From a checkpoint of a small transformer trained on Wikipedia.
Training: a variant of Muon for these matrices, 843M tokens, 3214 steps.
Each number is 128 + 32 x the weight over its row's rms, rounded and kept within 0 to 255. Layers, rows and columns count from 0. Numbers have three digits each. The size before them is the row's rms in percent of the matrix's.

# layer 2 attention value, 768x768, rms 0.0256, rows 271-377, columns 64-127
103:146131135132139144151158163118180189154149169079141132125081105126119177167142156171137077153078024158096129068129100111155108131109149121105131144148128142150151062116120162106122135081147186
108:094099153176166145161151140134101095176170101093145107123117168187114119106177101102101141134108118150071188111159101150117126187087117079114142172076067072081104125172126109181106117063133106
107:111108127079100135128077169152161114142100100183082158194128155101150136074177103101089101161160084134115152104109157074151146126170158108140153098098135111133128113082147122133135127105057103
103:117163132078075143098151133094162173139128068110111078118074156114143118110121116143111095119113130160175124115176121114170078160131161169136147106158149122144149141120133123162144186105162109
102:103074165160059139048096157123146094114122116172191131144109136132143181128132079114073157133121069112087157120123112083045093169144124152147085128096077155209121146153135139111094080163139121
103:134145107119117101152162161064128051136112176160091053125154223074157115131126054164160162121089054120112115164113072174157101095115116155094154090120158105212182119120156161198136087157137161
108:157157109101114156111120119119101134156163117110144148120166148070183155124119129121118139167120159200137107172150153138134113059139097148085204135097137130151153172169179135125135139098176088
100:178144085100119128111114080124129092105110129109121173121129193133154146179193134152155145212108168114091131154137095071138102099082111107098152101127147132073132184117161092145109134124168137
102:111147107164101160089145146154102135093177183104120124102087079165142147106087154129128142122153143181129129174067062138140129183100137083152121127094111120075078148161158127103186125100103180
104:130107115116062131114143146182119160100142109147094115111102085135144130108063138120145086116122202117090119130136093083171203141084092104174129155096166134156126123084110156109144091162148100
099:217122105103157154155126151108113122152077126115150173131155107089095126144126182121105126097119084152132146097139130112122172084148190133117173093074111104124153169130130142159141121061173191
102:144103076181156124121101086119087157151120148096134178122159119171190137093130171086149154114180156140160097108160115125094075197125093161177112088146136148109179150120059096118148135133112185
101:152104149135121146164161157142160131122145100140064129092178121145192154115098110110099094133197089070190209203085151115147157130147104157097168087130150159165123108137147094067178101098133074
107:150117143116181202122097116080155098123120139143166115099104131117108120117133108194062157117164138155122146125126133140125123141064141095110177119161144096189122130201061120146117094164076156
109:119117138108140153110099121112161154151064159098110095107145114117141138130066172054133060130137118176173056098108192103069118148115096093070092080138132150164099036162124152145096106128113132
101:101038119109079163160148098164137130124127136139124143140152113196104121159096139152112093127110116145114058102145123109144122111166214150067108081070176103134126113146120157135099092137149151
104:150111118126092149138133045119125155175112095106184068086142100129115111074144132140147123117155084111127122087129138097132080154117138163125205150155104183150099105215117097124143165168128111
105:158106113063116080117119156169171183090109163145095133210112162122150071119130126076143123121135160093189084078120132155127115094095109102141125134213114102151155116135165188178119111102114131
106:129153095114140156118148115100218160205135172167115162145137111199159145136187085128121153031157119107125085073115169131114106072137098102119154131170128126154131153098155126086179108087151135
102:090093169129068097110132098142117156080169116099126173106116114203128123116158132137113147083148137151093144164067199126116093161098116150059165100108164156171118103120141087181045102168171218
104:083082068174122100153120055072158148116150114087137142147098152157135125092066167125190126122145153077176137134078115068147186184086147065104141171149106136131125130125115194163113137113163141
098:189119123124132147093123126123175105127130171161128102150123122124176103059132167087190112106123168187155122123127167125123164112073164144139188170126172067161092057097121098105085142100143174
102:138146159120087154130111161121158093162086141143147134168109139078071081135121090157138170155088160090075158085110126091120121122166157161151080086163061137122176122037131096092181142136107124
103:132177148140159122136109155155126119163070070164089114202200136160156155154104082091150154148105090133175098109167121160129130135135101137139183087136166116103093202084103103141111114152105172
101:170070120090110090113118088131078127086204144117098142121163123147056123101147161094113033176124129165178129100196103124117140141135101140099174134116100155126141141095086125109077069138074142
106:082156164160092090104130145135133116160154118165106138188097116104130103097147146126201119148122163139154140105138101120132113148137150174150158109114147117167090145125120157120136185108183141
102:088175146080105130051130094170122130098163120136149161102083169145083108117109066112091103137104109156108119173191075095149173104123121152075114136135109138126136198097142199115105125198120147
107:182092140174093141152129225148149101152121138063176100172159165119108108173126146127123185144133165132111194164156151078111056120133125172088129101091183111125125152122175082091151099130149148
111:140106155127147128106082098154054108163129110090084072108129143169164160155146100178062184104145098140212137199107112072070108172098163150052129143147104147149157193147113185096106187153210122
104:124130089125078047127141118117145161127105128160150102113111182160112155136094133183067118102136172143075150083185132077068114182125064164065091129160176112134088130147154150124117108167172108
105:162111136155146113145184122127072166166162114116123116072131093128131126113111146065152112141135143134125101126161107085163103100084152167203115134169164091074162098134149123116089149133131157
109:174108132134189146139169089167159213124140126174177100154133155147060153128158124130089123084130107111091106118193128074151136087108175178126101128121074115124133097096091142113141139169143174
099:116184150139114111166095071166112127085142194105132053098167130160134118071154189123138094087086082141086119096130174157123130139140154118131124122153117117057107062104145111156112123087136176
106:130140125087167139094169110115109152073230152125099183135167155160086149098105118154201088108099168132083103065127188096117076050164155157111114109095116097109202133160161183116139143178140136
106:113159060129163162144075124073138162152121129126172080075154195151111140125110170139082172083092132073083149075082146078162110043118085095061080090125223148114159100224053168154163094134201161
107:145156193150087103112164156130095150148063144131183119094153086119155159107114109119135136139103117166121149100144134106122170113061120182133141112118126109119144141093118127062095145127093072
107:125147153094174075143135137175068127132166096067103132129107138124148057084099164165128146102097147121098169129099082100099107120141076149107079114129133098104152087087174074145081100175107100
112:096129105083147116086089117156115109059114115127121133101099135179033128120148182211102141102041135088143116139142084153113063135142124068057163097131137180113155077034156191099137096118138181
104:094143176136144183130074115140107121125104138163108163135161108139166185146087140115160054132135122140149147160134147153103117131123144157087175110062155135117117111142097103153122109137067145
104:120126151106125108158122142112132128100113063182178096145137087202115134145079130134179110225113195109107172139151134146126168088062117191081109160161106166104000097163169114115116126117175119
103:154159124122135169112136056094119145108156187107110181099147129072142106132138118140157133147056154177144121183124072172086080151167101126195065132101142136071121152100155073122119124148150101
102:086119189152150197108169092128108126120131086136133150145136116145169091120147148130125161160087178105144123114144114093121117142130106160155154112162127052116155148112162140156121161157155083
109:118137131149102115152087119140068142074150139192105165140135111064150150119186077135122134194107137150090142132106116145139106073100116140098137127115087157147194125161130091115161150138174142
102:111162153118131117158100103127190162143153134149113096149108150067141108133103179169135131124132139094087053185108066122117078174120161086124131184141121158174093106150066144089142143089087139
103:143150190127120123142158091110133131093132176161120136148170111106112160146091067085116072148087147162125130108088134144077114150117079170151135166137107119068108069139148137167119106093127171
102:148105127125083139091126134127157054088095136082092124148112146143094120159141165121072194163114139104141101104144100058149123101146102158173176091181148120105125135113150146092153088121172143
105:163171183138081125109140136123187235170149094112121157152147110123146076137082146123174126139189094157128075167119141102119126148217132101188075152111136150145134130139095135132170124102112117
106:213184072085111109091093137091178104123185139145055132085224144100157112114071146132139082106123182164148127143128151160130115088155167104136164142180162125162147145123148170124131117088149120
101:122136135162183095117165158109143079159061127105075130096098185112109141118111154184153135174142135160105092118099141131079174193072142134141131154135180171118144103147162085086162039130159125
108:163190153055165169158187134112105150122127095141125167182138076121162105144107108054136125126104106130106105141107096134127124127095140117089145113122100093195138143053185177106167125107117117
108:137116144155079115131161167170098154141188164144110137128144100098116090132114168121136113215090106164111176108121101113139173170107136166106104145141145134208124116122161122162076184082077137
104:106109113136171131135162121154158129135115126120128124136068137169123155141143153178179116121118050136144111129115151060165152167086097114109153148135171160105165125065118180111178119105144106
102:123154118118107123120121154132116086067151149143149152112162083142114104078157105109096053097122078038104131145132107143125132142099130151173101099192122151186055112143063103139117126142172167
111:168119107094134154089170162115127097122118104163162135118202139132168090138168045084122086125161115056160078151117154171129192082115107109107135072132111148105122050104146123054176147112110149
103:137197121091135131160129166087158102185082135215156094166146139141072166073121161057066129104105094160094184113144121136141082088117160098105134116118142123169167117114117187121150153165136068
109:103114142118160160189124099137138155147119116111122117114117116129125136128182158089152066119094142121123018145081219159141124095166141133042218140124134171111159144143168112132137119101095080
102:049142146110136096135142093128092169097097144110151120152160156119091172188150089153153209149165079146089100149108126145180130040149135138163081149112141101131175101183174086159127108100146130
102:138153065168163145091118082118131161107098104089118159172108154099102129135104160122204143208159149108124129153079100157141092132131155143171112100205182117168120152162123062082126117119112092
106:112139119152169160089073166135148140105098207111085141200174129131150083086095115148141106099095123135100099098126162169131201091107200191171115090119110149071175136113115136099163096110171137
103:104114140101100079137197107171156097137135138130179097083111122054135141092095140152099173123161121149109150149135120073157067175177117134098082171102133129130085142105138120112072117137140132
097:117116163160138122135074134127109110120069123101082122102155095108163102187128188105137140146143141109101116119130103149116128130151151060113127093116116155148086141122118127177159130097117196
106:157088099061106133115125079086136082087155099155121158125134148148119166154079126131125128124130130130147102148149136112123142132116141185156141117114174089164158155130131058131074158143159118
105:112121146131122134167122198122117178146163093149165117094181100116130115095094171166121143138112145142129121115139158140104124170159150120180136074199053077163161110180127170101120081131118088
100:203142188100093101130078129113143119086122103095128111108129132125118117127125136116132169083124121097098208183067036048128156112134095151161088175100127086101120151116181097157103052109123145
099:121085112093117181133159161124097072087121084108052102107127078137127150129109123117145073157086136156112113113055196090175127114068144155071154111107138131144121088144140179132137114133102157
102:121067159139129112170137152061113104127114151135091124077126172136136146146083090173128192141129111152130090145165123102129120161177127214120155108112143148120178108102053109151165039170093170
102:098134060111124123148120148121105173112100204095122112115154147144098094103078144112217143158145174116183142122122178162132141105118122076135090168113140088098146141120139134132169093202155162
107:154214109108155111116139126081089139203189097124129078192101186132133164098053118115104107077111098081085127173142148137101104136156072155156138144059065071054123112144116064144175074152099059
105:192101122127124116148181077042149137160167084128131176189167096098136150141100157134137144116103088095175111150128136156106165097055120194109123127091191119156097119186100117104150089101125135
106:101126202140131145149139159103103137174171110127078043072153126113141138083157073160192128167120148155076153089105083145181157141126110166106097079090099121145114126142108167143086137179142101
103:068177192142162064124128124181139140110080138134158128158110122070124087149109098142179182095150084110079145065085133158164170135172122140104138049132099133104076147149175080100112182188113141
105:154146110087069074123156104150113132194187128170126099120123118126168143105153152177112150125095090134136134146135132116096159161156122113069099082094072108148124154136189102118138107117110164
099:074120140127121096156158152202143150150068130107098095157104191140118132115099112119139143040094158153142145161134100122141205178159139087143154199135126138135160169142124091137141137135080126
106:179176135128125126145075056068119181095124133164115126066167134117149107109152165192131130120090103178127139147086111183138193112149107122136118167097098119068152145114110132124146158094115126
104:129110144166164152180147112150130112125147154129110089124186081103126170114157126162158121110143124107064121162106169094147134170130131099176122090109136104105177182134149125067116156111161157
111:110119101093064101111143196103153093154162130136146108112153135154089167155085111132106166106107129073084080073121148130170137079135151168131124167145136126153138130101109127065147139127185183
101:172136106187156099145111151119146136140163081082114124138141161106070095146154160122110104165213170095150134108126144151135135138172164130129178136123121140100159123138090147187108163121168141
105:123121143073126095167109098090100136126097166132111087134143126075140083158152101155110166128106170118106181107147172151144158163119120116145144161081164131122140165111153115120156092124164182
102:116064102182118106084142131135108183140111200107115107135141112140099108156142111125097133134072126073091128119124124174108151190152154125121094156115106096127130203099103091143175194153132150
103:092149069107136144158097100149106108129143171166121196140117129119097134174105131092135172165056162055101097103144067097101126066143090129154102106155073140115107050177086122026179139132090131
101:144120088099173099126132108136149150125170099139107071084089119135154112123151104093140153130067103139163109099141139143120108112125161136118067173183106084059064168191158110136119090105151115
103:138145161200101127169127134146146209132168165130167142099133097090158114093143083084124197064132149120187102111059127070122097141127163096162140123149155175129109144080096141130087121142145111
107:144135097108178126111152105106169174148134204103154138082170105192095149212159173155086078168153121128107091158184191150101129149108124099171154084138118200145195123117114129096118123078135101
102:127108114070132160099155124121121099098124113127148184128100096117109078080112109061083114143132129130123076098088147106099120109200101138181133124178172134113132115045164135123105096122101135
111:147131130148104158154085160182117160162129128164162114022126152171132133107122125147100146071121192123149203106101110177146181104175178117157176168112169085135158197181146108132132118099115109
102:161089066171135146154112113109184104143175123131090130154136105078180174116124183160114098166092164127136140134136156109127131187095134117126131169079151149099119139089158118118100094078157113
100:146114067103127136189147121207184087144130173125071164134136156159208173125141130128155156095112116174078115152108100127149110086170142121119141120156131141093189122135145089115176108092186165
100:126152099147145135143142121074168157128134177146124092133083157147088122153149096099078172163129095174116224081111180190143148188088131093131163184099156186146138144176175137147135158078097145
109:189110101156084129157131075066163129132155136118099129095085081173127113101099154061103100133147109099123168161167168169130098080115169109060128129163106118137133114133175083091153130166130147
107:174128130133152172112070170139194120141125190134199096162143126147158156149059147127091128065142168064110100067164092147129084094147117132126121188103167147115100116096192125156154142151128107
104:060122099154156083098131155139113121106124127179076114193113053096152137180142150094092140070146129179124116167110081175150104154081117154108135199090133147098135123078117159108090145123085099
110:172071068162136158125057112155117167137118145152144115158150099124102182139168142095106102102142149125089159103146112150133190169067106131111129217119164171091121091062077123132155121129063127
101:126137093074106113126142105126103102160075138145081139141121041094119118138172142176093147135180080131137138135121111132102104118095129152155109137146151119139176140072173118105153096113143104
108:105155099184104142195107170117069096142103099113116104117127123128076081133098135124172115107109165148091109168078079191116171112132047112117108087154127087120109116078106116161122104099093151
106:087107163117124133162069153144066182097114085130093158132079168147087095138138180117181125109131126156118105116111181141180123112110153113113131129101047111102169090152144140106124175116206131
099:137119111164159172087128111128094048094107160153061102111072144154161159169170151131148116171182085149167168149216112174115092145091152137135158097142120164093125109060137182118157092160163133
107:128128128155125181169123202065137117104108213113165169152044095137133139115104191175117089094121152139040163113165138120096106145152164116120107107167074111139177129135153172138103120094148100
106:117130106137146066170112125143094130143106112131108176115161166087142095093110078201092128161092125131132140147126156136155062100116165120083141127139092106114148096071118097116191111068072110
104:171196118147163163109102152109178093124117103145144105110069107132155167178157142090102137104156144156082135146074155174110135138151179194090110135140103173103115097096141074046122122176120088
098:074122121144206144155164201114123128143097124090143090130167086146110097157129107086116136066153119124144106088083119082085129168156107129133115130144114122153127132076078169149132091133141142
110:132138097175105165149082158189143098134128151224178159143115095128166104129143142168159130030088075103112120153107098114128083143149088100155104115065165157167057151096086123115118208133101159
100:111115142134098136114126155118135185081075131061138135093125170085160113173113091106152097117188170121140112160191117152140122149105134130108159136143122154109124133083146119130172100165187114
106:174137084112171132102156133162108141120082129152180115157108162082111101065123142168180120131140205138102194085098083080113170090113123097114152124075109103140094087125078149065114114141116102
106:127070129098093169138163164106138105120103144117082067152105166075155143100112098143119107105098088115059174151183138109117117163123097133110095175100135133177127145172145143121130118128174018
109:118154161135112151102136174136142124128105127143107118138169098093156086177088151135154173108091144133161097166112133095127092088159161074197164130139060160145144170115159120125128124119120186
102:137123058137136165117118108117139117104144141145113133107109105163103078100139146173121149147118143157053159137147213093152188113149120136052130106095106161157151193129161072135163118129130132
110:100134184125170105116141117086119080121190120141218166111109155151126111117176134156096128130094087092137168096142069133181112145123185103085092120182163170055129128122081152158128138145116124
# layer 2 attention output (transposed), 768x768, rms 0.021, rows 271-377, columns 64-127
104:128141127137078162162074122064157045133117170143127117131188105132101149098165123102184162084166118139087119139135102102114141086078097114076170138135070113149125103130132146073154134165122113
110:093100095093099103110170180143131213158123140068131110175112101165133095085115097139113125073181121064082138149196135123097145146105073141172059177075131125092106120078062134091182078113139173
108:067159141082063165162107123220112168145115138167136076145091129126165179126134150136203146163148177126108088150108105115202122103126095109123095139116094156141139121104096144162168169145126108
105:095153123105171147138177118139097169141142091106118150093133115159143116144131122129138071128158092146138175137104110061171161158109128084145153071187096115104097183130103141159143148080168169
105:143125156103131116098129066112066165192103111143142157179117161140130094176126136135113077127138132167157124181155141164117082097119174124148135118153119100114091102095178154104148076121188095
103:146093122109096188160156123164150123125105133132109095127118134148160144092114173153227148134147119129131161111091091183183065089174178070133126102144129140131100135132125157198137167116187097
106:091128128149151108164092126166138130160067200198087082138122111119135087158094168146136153120114130084096132099113092128148110149127122120163112109173121121105096135148126052137099136138149138
101:059146115155082188101080117137071120131087108153117149128088186071133108103117144098154097111114092098103137147147125162103220163105134102110118133108105159145083105095117145163106114123148135
102:151100166054179126113115164147130142094091138121153177147113161185163071142141131165090107177214157120167134095095129133161134152130134104112127151092079093170140117070120104190129065148090109
103:130158177147118147075061207114113115108107090086136143128065123166098100055172137107103101200104142103106092099147127137148139139078147126077100101109103118120089163077156097105165187160094157
099:099081134147157132121176131085129087094061158141064114162130062069105133130178152159096085110162110150122189107168107094164134150111187037159154088134055168112138100137213125138131155137101164
104:130182126121199135185190118178113129127132158147098070152117076121114163135083117142131148144126142141126083136163111150154154170113092095116159136148109133143156150112120133069129123119087125
101:059166078146135085103110115099159074139151091108167097118150100133141124134095161139106105097125100078136174137106124103169178089189079166136118128123094118103160121117111117087133115165192129
105:176103170108126135074141169090206111178164123113162102114145174171168184126099129172100081128107127127081135142116129134099127104100149167155123129112089138094157087164195147171132127099111119
109:181108141110081109148153104119127106186112153137162177186120119136142176116091126097152122126114130184143110108085175179118092212168132101159121159105098160172168161115167086121067143127145114
100:084137079132139104098108127170115159117169149100105100148068158128102138194161150140056094156098143108090159174134076102109111120151117165067161186103147176190191163077096154119145192106056158
105:109098188133122188161114144121135053147174116124056096106162160175174140109181159135152158122106114132143114171125097111131121147149076138088110124120161070113116138118075130092155160104122142
106:156033136159141132111116102080119156120159163113110048150151133096131103129078060091145129155083132094098109093148169155173158125129143163165110124106127139202131123144076146160120099173094144
104:122172076204137123166129114051081136127119151136110165093189116100166155139098150129132171135191094117065139126102121154116120124104077045180115156090137090130139117141097110186140094141144082
099:229091125183096145091165142121173101182022142216146148130116096122118115130149142130120152153116106119133101167108160151168086113077115112128119170125151145125119133090115032160128161114092154
105:182153149169130139037126163166154181158138132086142117140127135161137190097028104107154149114154181168176125095134192131175084150115126100101074138101171103146136154145097133107111185097144162
099:154174128168099147176155128151193106146115167099151135103125129152102111079135117095107151125134122142078127121158131100139104197125161108073105178105116070126134155125132147137114170123121148
102:074119049193142138169175157125110187118095083120137146034156119106132183155107164058151116109142147139071183107132153139181132117118131124140166163189142131095170132137100083092117106095143151
105:144097154130116146107107189162122112165165105181125079100184150138119148091107166116150165138127138153178109100095138124113149091134177116163091067206150093106114197076113105160170144079104097
104:125091150100120123151137151171167144085125150052128161144127090076177164129130140151122093137125116087126142118091150160130063138100125197181125083103136091141167157145114130197137146091162144
103:165131087089095106127119166141118142181139069109114101127090161151081079115107129082138138142181127157157143114098097145144079100117133150139084078091103133149105113130146110180123144183155136
105:159107125114132134161098112086092164101125174094083065079180126149165099143116138129157148097139064081098053094126151134165166127076140097175122073071141072133185041132174147166098145137137106
104:125042158114112059115122125161144171097127156175166179140096196117112153144163127144128176118150172106165135142106123074107150080070143078181151144151081150187147138091075108101146154094119112
104:130150127113104132148133096142132117133093134109121124086097128136155196143151131132083076106137124068118123082118151137123192139196150117133165121126047106127101119165106188152087112148182096
106:113166139084118147149138173102105138082172072055110074169120102096133156173115100101130122111165116112120129112114170100146100092108173188146153140202133107109152138120154157151143158071130181
101:102145149092102178141105109094126102101146172143123129126109103130099103148157043124118156156173112166084159143119078135139138160124141085170169065131197100143157083118165096133106141123024137
109:123115102121152060083061187094127110157078084141172092098184141160146139178165088102114133113169036135125170134135120055126151133120162166165167095203105171093139159147112119125162108096162124
099:135110204112116097181107116095123084168145120114178146084113151065102123146144080072060095079149173147123116097176129107115105162139156110117172086118139174141126115193124109164128058115067150
106:106071125175073180163083141206113154123152146158091164093104127139140163202126099148077135115111086071101143181143187106143196175126127087066134129156121155170131100135160060048069147151126117
104:158128155126073094143105125135190163102042123136156109081119160140143105122128123159151126135108116127133190114105124176058132107126143111126145169172167103167145120168130172158100119130131140
107:169139136111104178131140100137075155087105115144115068157197187191101115144133095102112175119156166155073142137127145127141104111146129096061123118178154134125131108126153156107106134117079143
107:118100103120132134102113135164156146191119118198094158142128111132102127138148165136093128116131116140138120101129159121130146150124139091117077103126160154131127101132093115120095149191101155
109:120111113131185141153090152120144113126122118098160107193124085117191195163140140124161110071148175077103111095107168092087166105078130115174087086138112115148153102125111156123096123114143141
106:147140100126119144157194184183156123108114169132107167159103118128137149143096078140200096136217140141194119108148152136153152154068130147083078163140080120117120074094163067114134089138086147
104:121123138101173134070171172126091079174144080091156123103105151108096120067126088146128208142104109127198133121099192085092108128100112122129120091177161113103115101119094155218143122042065146
104:108145090168121151137088136124136142112088129110097142145169110118146162101162181152086146089130173087158147157150138149197133186154173112093110083065061117137113141174101167120140100126155155
100:107154117151053153128137091109154178170117149076124122123088105037140169101176161188163141119097125099137167134149068102071099152085127140115175096123040125172134147118135166071141142135136140
105:152160139152112191130142165111109168144176132088123157152158099119112108164089127153155144111120080098123112180178141146150133128125133102088084092168126170121128120076132073118189062187118159
102:119075095156076135129179131088142076175120141123128121126108150089139116114151153140117104138209139122083093087085104139155134115147094132116153182112158095077139119067128155135157119138111134
105:176173149129159143183092136121202097123145123113125157155185148159092102233123109119119165133143125178143134161134129168123145124193101112127080131118139097110158124116100138147150133123074111
101:187144164149147090144105154093173179150069103119141115078114171056128152140137147081101091116133148121108144155128166134129130094153155132189139119151148105103102109073133140119117149111119154
100:167148158163095110103140177124147124146167128077144096123134096124145119131099204182125133124145152103108110141136142103137104180103132057144199183144117147145091206129188116079105061155129122
104:124136130132121183131137119122113117123166130129092130095076135141160189185119142159087163159149099102096181163163090149136190149104083059125073163098151109102120128146092061147102150091124108
103:147107128108184137146093210125137172092141115146211168081091161119119149102198118122111168149119156127175181131125121130134112114112144098182129144072116109165121077091122052137118117158078166
107:104163079125118153150013114124157046124035140075140166139086131119171198128114079105140121146147125116068139124177159136107114178111116135151078160137147133089079119137146122107120119159133148
106:152102123141110174166161149166140153161099167162142135127062136128148090086114124143130115123146129145151080061141136099092132149107093134132141128097127139088112143144122108117153142171152134
105:150106114142156143066174116091166121139117169068135180133102124112101139147174153076170110138081146101089161155128104110104074149123167159133106166142102097145114177175160155157110127117112165
102:141097146159143102106128125127060122106149087077125178103099134031149165132098224163154144084154115110115171130127102129113133174149130158127089118178152125081140130134139080131148116119133149
111:045109123124117185139140100095127122133188063092148125182119064118121170118095132142088122145140097103121182112148088123189112131168128085106108176123116139067138093116113077139117099167145149
108:139120147104105115171128123115137072158128086108129109222170101182107059137063090155124204079131117153136100056155074067156125180082079132139135066133125112172119102157094125142115158093134130
107:098109181115170111061115109126078108141167146111117156112105146135172164144192108094053048174132130122143141146160142129150146123094057170156134212160108112148161155098085105148065126194119123
102:127060096141167090104113113148111134171072189132108124061109094132139106121115103104128107142104146121222159136132060103137129118120107168143104086131156106113113142126117102152153097191108096
104:114139136188160192133148100112143095145142129174121151140113082077149122131100182101075186196101092142103123127128108167144131100136132126105178132160165081134146152104143141103139177188148160
102:163066131138148149137134108124158133054153093136120055237093084082099152064117081107116123174115069158138146135098123137116132122086180135180147158130135157184176164127166073154070081187185111
106:108109175129118111126169127106111158075161147141125151159124141148093118133104105151186117124103093123187132140094146063152106093139157104108171132133129143099172136100118115147109155141141122
102:134144076112154112134150086079175092143130122153153146176159086155068143163126159146119142152168097152137179148131153133099191124130128100171139195130128130148130114197109123058083181118098129
107:116081100142123121158105163180143121191118157144157090163094132183163160160147152122113140039162111141169158087146110083080164125089176133169150081196073142120161159166086124064048142080169126
105:120110083182134140121187129089109129100132074143113096131164175117130114057078097143149097099071120175168109103103114118130132096122162128144133177156134123128118111047126116177141128169170074
099:128060106122160093187108092130136158125115162132069141132146112129087156156070142159122171107124188141238158169086127120156057100160144142138126088154177124091084123108134126068134098099111121
099:102135129082126117107176100175129108087091178053133127107133103148040136165156142093105118144126125107132121127142121089116154159077135160124111128139156125176122110181139145099137085124152164
103:168090132118209070118105130102157140098110122166154066117107142127138130130159162126161142151135114190162148126128083148178178113137091131140149161161133096102132119117109129106110145131089145
104:049091144113177085153129127150096184102164137073110141118112123112143159119093109108130072138129121123100133114087104184104128158119088145079096157164105168141137124152114175127169143175151114
109:204103065132155124089186124092144221101178143147132107134096124123159100160127111151091138100088201069077106103111110146154117131167131152132153158193109147113125081052100179096130129107097122
101:111073123176156114138132115181093126154133137115073135134113017122145138142078134102101100131114055111154107155120156133136137167114114164125089158143153122105147121181123098088131162145125123
106:163157150118159133131099138102126145121093133109150096134144121143137178122193132147176134118134077110148134080099140153128135157181087116125137065116141136101134143127111170120102108091139091
104:093077100097079115128146108134101092127080115156068135095189091111137118101081130146153148124172141124153168134106088093127144170088126096107129132167126134125136158141108093201114097198122154
105:167165158111081156149157152147138144168080162133102136136096142073133149179130143108099143115099162139135154144058118215114120126153109144078151116122155174104105155134107144158142187142147171
099:139150096124123135159116133096148116142080160127105183130193153116155093112151140146121209123111138068120083127120183113125136148085135143192188159123161115128191170131123149152106175163103102
106:157127071182139128164135110111180152148144153132109142105170152089084133124070108113060141144134141136085157105098141179108114124125090162142121098169145124100165140148072090155107124120186124
105:167130161174114139169133101171139119118116085141161138046157132098165110117175126132158093101076131132057181117131094139067133107148201128099136110150146086145104059069150141144091070163094105
111:105086113168083066139095117120070162116116119131089099085112173139087105168090141135165139126145136142091132133120175132153149106116146122128158145156093194095126114099107129106051113070139113
102:110138146106123077205143128144168150191149097102107147083123093056110191120129096171084173135136068129167103165179122068124202132137116095109144142116053113215075116133084114129164127104159120
102:133119110188155154096070112135111173140129161152143127176208141119140094134171167133147135091050077116084090082082143123085114107092116189135097129141082171122144090120132145181134128118195110
101:116094145125165139167131116075123155149106146158142140122093128077174109076072127095203126136113116147132185088077121127171190109187124137141114110211137132116165113133125117113141146115164104
103:087067109124101118078072061072135151076136087126139133171136162096165081148121098175153134134113116079115155177152147129085106156121163128158140090091127078102140102132137057084165092144187138
098:073166119148117135068138156078113167178136125117050160142142162123174077146155121140085103158061099152139177103135159129153064142096157113069154097163133118131089108109123099109134160143132136
100:090192111144092134119108133143063167116115125154086132137173144209173099138082161159124099067179136143163083095053120111152156130130099074140101102130148123108156169143115125159079098146175072
110:190104134108062207155130112118112108130112128146045180174173096161181104136105103165164131063114137109094135141071130108149180158109197134138149144116176166112137086134063097108085089134161083
103:049082131160111138118158096149163145127203099049076161105175106118107134129127144130091154098149162111119173129146157098170090169127120120079161173118084133127107084168142101141088118148129163
111:114141072059096089083122110096134078083186100141143145087176135115150091133148127148084070117112132119113129153093105126109093136150133104129177138126070084144114139152171144105110179131077191
104:119107128137061106099139143173167143073096048105067131158120200136135151137193145076111180117108096128117109117100183111118142165100140143137126143170177155121086086140129094130118117159173083
102:147088025108049194129146090137159136122101164097134160124102149116163124075126164181119158102117156067097128110147130135108123135117117196166163129062117195105180105114140142140121174190109112
102:120138057131087096182121169132203061159076050130118095101133158142141147120147087136153185116093133122127181127178150176093106130216069119131150051175135144169117120126161100095113090188117126
111:102170092153137137105181086131137161122189085131151154125164126161168105169107167099157185188103132126065158149123143110112162138143139170115123149150128110154124076079094132186140147121142158
104:172131159140130126096163121185134157129111085144130126083085151134127088172049104144158221119136110103114187087118092108173141138132164156169141132117088123139131110144129085130125151134107094
102:102125080129108122106129127130172145179166110136098131167130145103164142135166138135112134123101116095132185095147164123094132159144103168124134127157175196106164099111122152133181121171116105
108:151134170121165070104171133158179124151136104130048058112114123141163101146145130146096114124126154166109088054059154146097115139172134126154042145141137172144132111144125157132174113151079154
102:124105122128088155096119076115087141139191139111149143094101195183106064139150092111131116158150061127150108124140157134057139135126130142087135115118156133180169122094133157124185202184135102
107:157122161077127103114123167106140098165194179139122129168125102171089117130128196125162129081154203217129135152127144123069096154099165248118099124123120101135125176160059148097118120165127143
106:174109128103156092118084152106083188128148131146129152110118142163150132072117110084097063093165107167119122116168161122137154126160132124121101146210111130107094127098085084164157145111062140
104:120045161129083169076123097091097090072135172117205107106123195124130208140106077194131160173143174132107116128118141155125170144185185160100093132109123116120147104082160083150148125094101137
112:126180087158100148148173123105098128099171129081139083101098141128159096130128162191151138122109086163084161096122160125169092137146143187179142147130172137121141102172125145115192074107147086
106:174148131214158159189134102108183122139173090127148101173106141149104130086083106134112136116048108078112140144171106169173111194114127173155186136105108114181115134113110154163134129116083102
102:111157124131132213122153095104114183129115108169147152123154137133119142165106142191099119115087097129148131148148077104153194143167087134173125145160171159107113112166174097168155115195126157
098:095102119147105142091109113138116096168113119061072188128194093105048159129055136094162136102088133149089151134088181132129070192118127188142162217089103103186104172088155102135133108101140095
105:115113094120116104165141152103123112159148111166134165101092138100141160125175179155098095113138129112161167113133092135095164130088130152094151153162159090122099095168126132151156156080106140
101:130189167138184134102114086141095159120090110112174198204109135113148103150120139176129096082123075155117119120163122116145184092110110139148113133122143133086109109065119088138155124094121118
108:198063162095129156169097105154076104146149156182110136129113138154125083073164122084102147097136172122172073122076142148162132107167112132057115105139132126105100124177156158135192140114143205
106:153138100121093104096128183171118127196163159108090193119058085115171130162157174094141110166110084105181144057116147099114085153154144075151125109106138124147132124118090167157032115152183104
106:169091100138146096163156099140174055098168099144140103132147080115144145106149178140161096107129149168114162095115192130120114160113148074146147113155147110039156102193132100137082143155126099
102:114107150079137111081138102159081113187115122149113132167126081116100117110121201145146102124144119125095178193140144101131129133157121255157160154102119130088136155157124111093136111115120143
110:177082109223146105127155142127156129120155133074128102128138162189148148104080145183157120114118114164140181127067077102120089128145091082146152117122139148123118101109082144104102137192104195